config.yaml
d_mlp: 1280
vocab_size: 16384
qk_norm: true
beta2: 0.99
decay_fraction: 0.577
dataset: "wikipedia_en"
Each number is 50 + 15 x the weight over its row's rms, rounded and kept within 0 to 99. Layers, rows and columns count from 0. The size before them is the row's rms in percent of the matrix's.

# layer 5 attention output (transposed), 320x320, rms 0.0622, rows 119-127, columns 160-239
101:53 56 52 51 35 73 49 23 36 53 37 43 69 56 51 43 27 49 40 49 50 77 35 46 70 48 59 69 73 25 25 58 47 53 29 46 55 66 22 60 36 46 49 52 48 45 42 39 48 43 17 43 56 27 48 65 50 42 48 67 48 64 42 52 28 58 26 71 42 70 53 70 61 85 49 54 31 55 12 74
094:55 64 63 81 40 61 51 27 42 32 38 32 35 44 39 50 75 61 42 45 17 48 49 60 51 56 46 58 69 54 64 33 24 48 48 58 28 32 68 45 94 49 61 56 63 59 43 41 62 59 50 46 23 72 50 26 54 56 62 62 43 58 41 62 51 55 55 35 65 38 43 34 69 73 49 48 54 36 55 71
093:53 79 65 77 46 68 64 62 50 74 42 54 38 57 43 38 36 72 39 63 44 25 47 64 34 41 27 55 64 28 59 54 49 60 41 46 44 56 15 32 50 77 60 41 38 36 37 50 57 41 19 47 52 48 45 52 56 36 56 54 53 90 42 42 73 71 36 24 37 43 28 73 63 61 33 62 45 47 58 72
103:42 26 51 32 74 45 56 35 43 74 38 29 50 66 64 67 61 32 42 63 46 69 00 35 44 56 67 51 22 32 52 54 72 49 71 56 90 56 17 50 44 37 67 51 44 42 26 47 52 48 52 56 56 42 48 93 73 37 35 56 66 52 44 52 37 42 48 60 45 32 46 81 36 44 47 64 51 71 36 62
107:66 78 55 38 68 36 47 44 32 80 63 47 57 56 70 44 34 41 51 64 48 58 61 26 65 52 48 33 43 73 47 47 58 39 65 20 58 53 26 79 40 46 18 49 51 33 73 63 45 35 50 55 64 34 62 71 53 34 19 41 43 27 51 58 63 48 59 62 36 39 55 54 49 59 42 70 41 72 61 27
096:30 32 60 35 27 38 45 61 49 41 46 77 66 69 54 49 44 40 48 28 89 69 32 92 39 55 75 53 41 51 50 35 49 45 23 47 64 52 61 53 42 36 60 74 57 51 43 59 61 53 58 36 36 54 36 36 51 62 47 61 64 43 67 57 35 39 47 58 39 68 50 67 56 53 66 14 55 38 48 64
096:42 56 45 71 64 33 42 54 40 27 62 35 32 48 61 52 52 38 74 60 50 30 54 40 42 76 75 74 37 49 51 29 30 58 49 39 44 19 61 49 76 38 44 57 48 39 51 46 52 42 38 50 62 48 45 46 47 50 49 46 46 40 71 50 81 46 83 50 58 46 49 46 49 47 18 78 34 52 67 30
103:61 42 51 28 40 87 55 29 67 82 33 61 43 18 29 38 48 52 50 61 37 22 35 33 44 35 46 47 65 21 47 48 54 60 53 50 52 53 52 42 75 73 48 31 49 60 31 67 60 27 14 33 56 51 25 52 43 64 53 48 55 79 28 66 29 40 33 42 41 53 42 34 49 61 42 55 41 58 47 43
102:47 69 75 49 36 35 62 82 64 36 36 63 65 82 79 86 40 54 57 49 76 37 58 84 44 46 41 41 53 60 65 64 96 47 61 46 54 54 77 37 56 53 68 65 50 57 70 38 57 53 59 38 43 62 45 46 32 50 32 83 39 40 51 44 34 31 45 39 66 39 66 65 64 17 61 24 70 43 53 62
# layer 5 attention value, 320x320, rms 0.0637, rows 120-127, columns 160-239
098:41 44 40 48 44 32 64 66 57 54 70 59 41 56 55 23 48 49 75 61 43 50 51 67 58 58 44 40 58 31 18 55 53 11 48 29 50 54 38 60 17 53 61 62 50 39 76 71 44 46 53 46 49 46 53 51 58 72 45 39 51 55 38 38 46 59 72 46 51 19 54 39 50 54 54 42 61 31 38 29
094:75 45 60 31 25 27 30 62 58 44 65 52 69 40 56 46 62 48 01 36 33 60 50 45 46 66 45 44 51 77 60 66 52 27 55 58 35 53 63 47 50 47 56 66 31 46 47 38 38 50 76 58 43 66 60 60 36 39 49 46 27 58 61 18 34 51 51 67 61 45 58 47 76 38 51 45 59 44 40 57
101:23 57 54 48 29 63 40 55 60 31 79 57 64 41 59 31 36 61 76 35 91 61 55 48 66 56 52 45 72 27 47 62 41 63 45 82 53 43 67 51 47 36 48 44 54 63 20 43 35 59 67 69 55 58 60 40 14 54 70 32 65 29 61 43 58 50 69 11 59 77 54 53 57 52 51 43 49 40 56 43
107:31 32 70 55 60 58 38 64 45 44 46 63 36 44 54 26 72 52 55 36 35 50 55 43 37 79 48 67 62 32 83 52 53 77 53 64 55 48 48 41 67 54 54 14 44 71 39 39 53 50 42 35 62 65 34 43 37 10 42 59 46 67 41 46 54 44 55 35 77 52 55 68 40 35 58 37 33 37 31 56
091:65 64 41 28 54 86 66 50 60 50 37 36 25 51 41 78 52 47 47 58 53 51 51 69 57 23 38 43 27 52 49 48 59 77 59 61 38 56 54 67 40 54 56 30 50 55 34 33 58 62 56 47 65 40 45 54 46 55 78 41 27 46 59 52 59 52 36 48 53 43 52 32 56 58 44 80 50 79 63 49
098:40 43 36 45 46 52 66 59 79 54 41 73 41 62 24 51 81 54 70 48 60 47 57 46 46 78 47 62 57 28 46 48 58 52 43 30 62 62 50 53 44 56 54 35 34 52 63 61 49 45 53 64 74 57 98 45 50 37 33 38 28 61 33 63 27 44 51 51 48 31 46 51 43 43 61 43 58 27 14 58
101:45 49 51 89 42 38 25 70 51 05 77 55 45 48 68 36 55 40 22 31 44 53 58 60 58 86 44 37 72 55 52 56 44 38 39 72 55 42 50 33 43 44 70 26 39 32 28 45 48 54 45 56 68 41 56 67 44 31 25 36 38 15 51 31 33 66 83 72 39 49 65 55 53 48 46 30 61 80 53 43
102:48 52 60 32 42 52 45 21 51 50 64 52 31 32 38 05 45 42 42 43 18 45 53 59 53 63 55 71 21 49 53 44 57 65 60 34 42 54 37 64 50 46 56 48 61 43 53 39 51 54 65 24 35 18 62 53 48 47 42 24 24 53 52 75 54 54 59 52 48 34 58 42 40 57 58 39 40 51 42 69
# layer 5 attention query, 320x320, rms 0.075, rows 128-139, columns 160-239
086:46 52 42 60 36 25 32 63 44 43 60 64 67 70 59 49 42 58 72 57 46 58 28 24 47 47 83 38 40 51 78 65 51 37 25 51 49 35 68 40 65 63 48 49 61 57 46 37 59 45 42 21 45 28 46 42 50 46 49 56 41 73 49 42 32 46 44 39 35 49 46 51 51 55 35 60 35 33 27 56
099:44 57 46 41 54 29 56 68 52 61 38 61 61 51 78 56 62 81 51 46 57 63 36 38 54 41 77 38 37 74 56 42 54 48 21 59 51 13 67 66 82 32 75 58 47 69 47 38 60 45 38 16 47 54 53 43 24 25 23 67 22 79 10 45 29 41 42 31 48 33 48 57 55 54 28 43 41 53 31 46
096:59 67 35 62 65 38 70 84 55 35 41 72 54 43 65 57 41 68 48 36 38 54 34 46 44 47 76 30 40 76 75 51 70 49 29 23 62 25 50 56 79 30 72 60 41 72 47 35 51 27 41 52 60 54 37 49 20 46 26 57 38 44 43 51 37 52 48 30 41 46 47 60 44 64 26 55 36 38 31 37
109:63 48 69 59 54 64 40 54 48 57 45 33 31 54 29 55 63 40 40 43 45 43 62 70 48 49 09 75 44 34 37 54 45 70 80 61 42 70 29 47 25 59 48 50 42 35 45 54 54 67 54 75 41 64 82 48 63 73 57 43 63 32 64 57 55 59 61 48 57 53 48 56 61 50 58 52 61 68 58 50
113:49 64 40 34 52 28 43 55 64 54 68 56 57 43 77 55 40 68 58 46 58 50 32 31 59 44 91 31 24 70 71 64 66 52 22 48 64 52 92 58 90 42 55 52 40 73 66 51 40 22 33 21 71 53 34 56 28 30 43 49 45 61 36 54 34 45 66 42 31 57 79 48 32 46 23 35 44 48 39 42
093:82 33 36 45 50 62 48 59 47 58 45 28 61 57 24 36 56 38 54 46 33 54 58 74 27 45 53 65 50 36 45 37 56 80 52 63 41 60 43 36 45 61 42 57 32 19 30 36 42 54 62 69 51 55 58 23 63 84 57 59 56 27 54 56 50 43 46 41 72 45 32 51 58 31 60 43 85 53 67 33
112:19 83 69 46 42 24 55 67 31 61 60 57 48 58 64 12 74 52 40 50 73 63 37 42 42 46 62 68 60 80 60 46 59 45 56 43 48 61 58 54 55 63 48 63 46 49 22 66 57 30 59 48 51 41 41 26 64 44 45 48 50 54 41 46 41 35 37 44 64 13 30 69 59 58 17 39 76 55 47 59
106:47 39 56 59 60 79 45 36 22 63 63 18 25 56 43 47 70 19 59 64 61 31 71 66 53 52 24 68 49 37 47 49 33 52 76 45 25 47 27 28 37 33 61 25 70 06 43 44 49 64 59 38 73 62 49 72 49 65 54 79 46 21 52 50 75 43 39 42 59 45 48 61 42 31 57 35 83 53 80 43
097:51 32 43 44 41 59 28 41 31 68 45 31 70 49 63 53 92 46 33 52 68 23 72 40 55 44 26 49 56 63 43 79 25 55 80 60 36 77 34 45 28 37 43 13 68 26 55 23 54 73 52 35 70 57 48 90 27 43 33 53 56 34 66 52 62 68 55 35 42 49 51 56 38 16 69 58 66 44 55 44
108:74 35 42 39 63 76 65 33 58 43 37 39 34 30 44 67 31 78 41 68 50 58 64 84 61 41 40 53 39 18 37 66 56 60 53 43 41 26 40 45 34 37 45 42 49 42 62 55 65 61 41 57 48 43 45 42 59 56 66 41 34 78 69 72 51 73 50 31 74 78 50 67 58 39 80 57 31 49 40 57
104:62 38 20 42 71 83 53 32 66 56 44 40 66 17 17 66 35 60 59 67 52 52 61 70 58 46 35 74 39 04 43 62 58 65 42 73 51 48 58 35 27 40 46 44 44 26 65 46 45 61 42 61 71 57 32 43 32 64 54 56 63 62 73 68 68 65 56 28 73 63 62 68 37 27 75 47 71 60 38 60
116:60 71 62 64 66 45 65 63 76 47 38 59 51 62 38 46 24 52 55 48 42 88 28 65 71 38 84 65 48 35 52 28 66 56 25 40 46 29 91 59 51 41 40 57 42 62 42 74 33 16 17 45 49 41 43 18 53 73 60 38 37 66 56 52 68 72 47 45 40 76 31 58 50 68 41 39 35 55 31 47
# layer 5 attention key, 320x320, rms 0.0731, rows 128-139, columns 160-239
120:32 51 51 42 63 42 67 68 62 41 43 33 46 43 59 71 60 89 44 34 68 69 35 60 52 52 57 32 39 88 54 27 30 53 33 52 65 24 70 51 74 27 52 33 32 63 61 61 44 47 52 21 55 49 32 70 28 19 48 54 56 64 24 60 47 62 38 41 49 24 37 37 55 69 41 42 59 46 62 58
099:27 64 48 48 48 54 40 72 63 28 42 39 59 62 49 83 44 78 56 38 67 55 43 43 54 59 93 23 50 67 52 17 36 50 41 17 64 48 82 43 55 54 45 46 48 63 52 54 38 53 54 21 57 40 42 52 52 51 40 54 56 54 57 49 57 77 39 54 46 55 39 47 52 82 44 64 50 42 50 66
073:36 68 59 44 50 70 36 58 62 47 58 14 64 42 40 51 48 81 41 43 84 66 54 38 43 42 60 33 72 74 56 06 39 49 24 36 47 39 74 70 41 53 35 57 52 37 53 50 37 73 66 32 46 42 45 36 71 58 39 57 48 63 55 47 59 59 48 43 48 74 43 52 52 62 61 55 59 25 48 59
088:59 40 27 47 52 49 47 08 33 57 65 61 57 35 44 31 26 14 56 57 31 29 74 42 39 42 15 62 67 25 47 62 53 54 77 58 45 61 25 40 50 74 57 61 56 23 20 50 57 64 66 72 46 43 58 43 64 63 65 48 43 43 63 48 48 36 51 67 55 61 50 69 54 32 71 47 36 48 51 46
097:34 65 39 64 56 63 73 99 47 27 35 22 66 57 60 67 62 85 49 43 66 72 40 46 52 52 54 24 53 80 38 20 45 55 31 30 67 52 71 36 51 35 44 70 51 44 59 50 43 41 86 32 54 42 47 38 59 57 30 69 56 47 50 38 50 61 39 43 45 43 31 68 63 65 50 46 67 24 47 65
080:43 45 48 62 35 36 36 07 44 41 52 70 28 38 56 58 34 11 44 72 51 22 66 28 62 50 38 72 60 39 45 52 55 41 70 25 42 54 12 68 55 57 69 45 56 67 55 56 83 73 38 41 45 61 66 66 62 34 37 49 36 54 64 50 47 48 37 62 45 58 65 42 55 42 60 69 36 50 37 55
090:78 71 64 72 48 53 54 41 62 34 72 27 66 79 62 51 36 79 74 61 51 47 41 35 59 65 75 44 46 78 67 68 56 45 50 39 73 39 33 69 56 43 71 50 86 28 53 40 55 63 55 28 13 51 48 56 62 30 03 61 56 57 48 36 21 45 52 43 42 60 56 58 38 80 43 62 36 55 29 36
112:63 57 38 28 45 18 64 36 56 53 49 72 57 51 58 31 45 42 48 55 50 29 45 64 39 50 58 75 59 29 51 69 67 42 66 59 28 56 34 60 48 71 42 47 51 48 50 56 46 58 40 93 46 43 72 29 63 48 66 42 40 46 40 49 31 51 58 59 55 30 53 41 30 36 55 60 29 61 53 44
099:47 40 36 33 46 33 56 59 50 48 49 82 43 41 39 29 27 11 44 46 26 32 47 61 51 61 65 83 68 12 39 48 62 49 64 40 35 41 51 59 56 62 45 52 53 53 43 47 26 54 32 87 33 53 56 48 66 58 65 80 50 27 23 38 73 40 44 64 45 40 46 34 42 34 52 58 45 55 68 47
114:27 12 44 57 50 62 18 59 43 47 39 54 56 31 25 45 60 15 49 49 51 55 65 35 34 46 03 44 71 15 34 47 53 47 64 63 43 65 39 26 22 50 59 64 48 53 46 35 50 63 66 49 62 52 48 69 36 82 79 58 64 36 86 46 83 58 76 66 47 49 54 52 55 30 58 30 59 56 55 65
120:33 07 53 46 54 63 38 59 43 41 43 54 32 05 22 58 38 24 38 44 54 52 73 30 26 55 12 50 67 24 41 61 47 53 67 45 50 48 46 08 34 46 69 51 39 70 58 30 43 70 55 70 76 49 54 70 43 74 66 54 67 48 76 53 73 54 71 55 69 46 84 47 41 40 77 31 41 44 71 59
118:39 79 43 57 63 42 55 50 39 45 47 19 55 52 58 66 71 68 59 49 51 49 40 46 46 34 62 55 27 66 44 48 54 61 27 41 32 53 33 51 56 42 55 60 59 22 67 44 67 65 71 22 67 51 48 47 44 36 32 52 66 72 67 60 13 37 37 38 65 57 66 66 64 50 51 29 73 37 50 60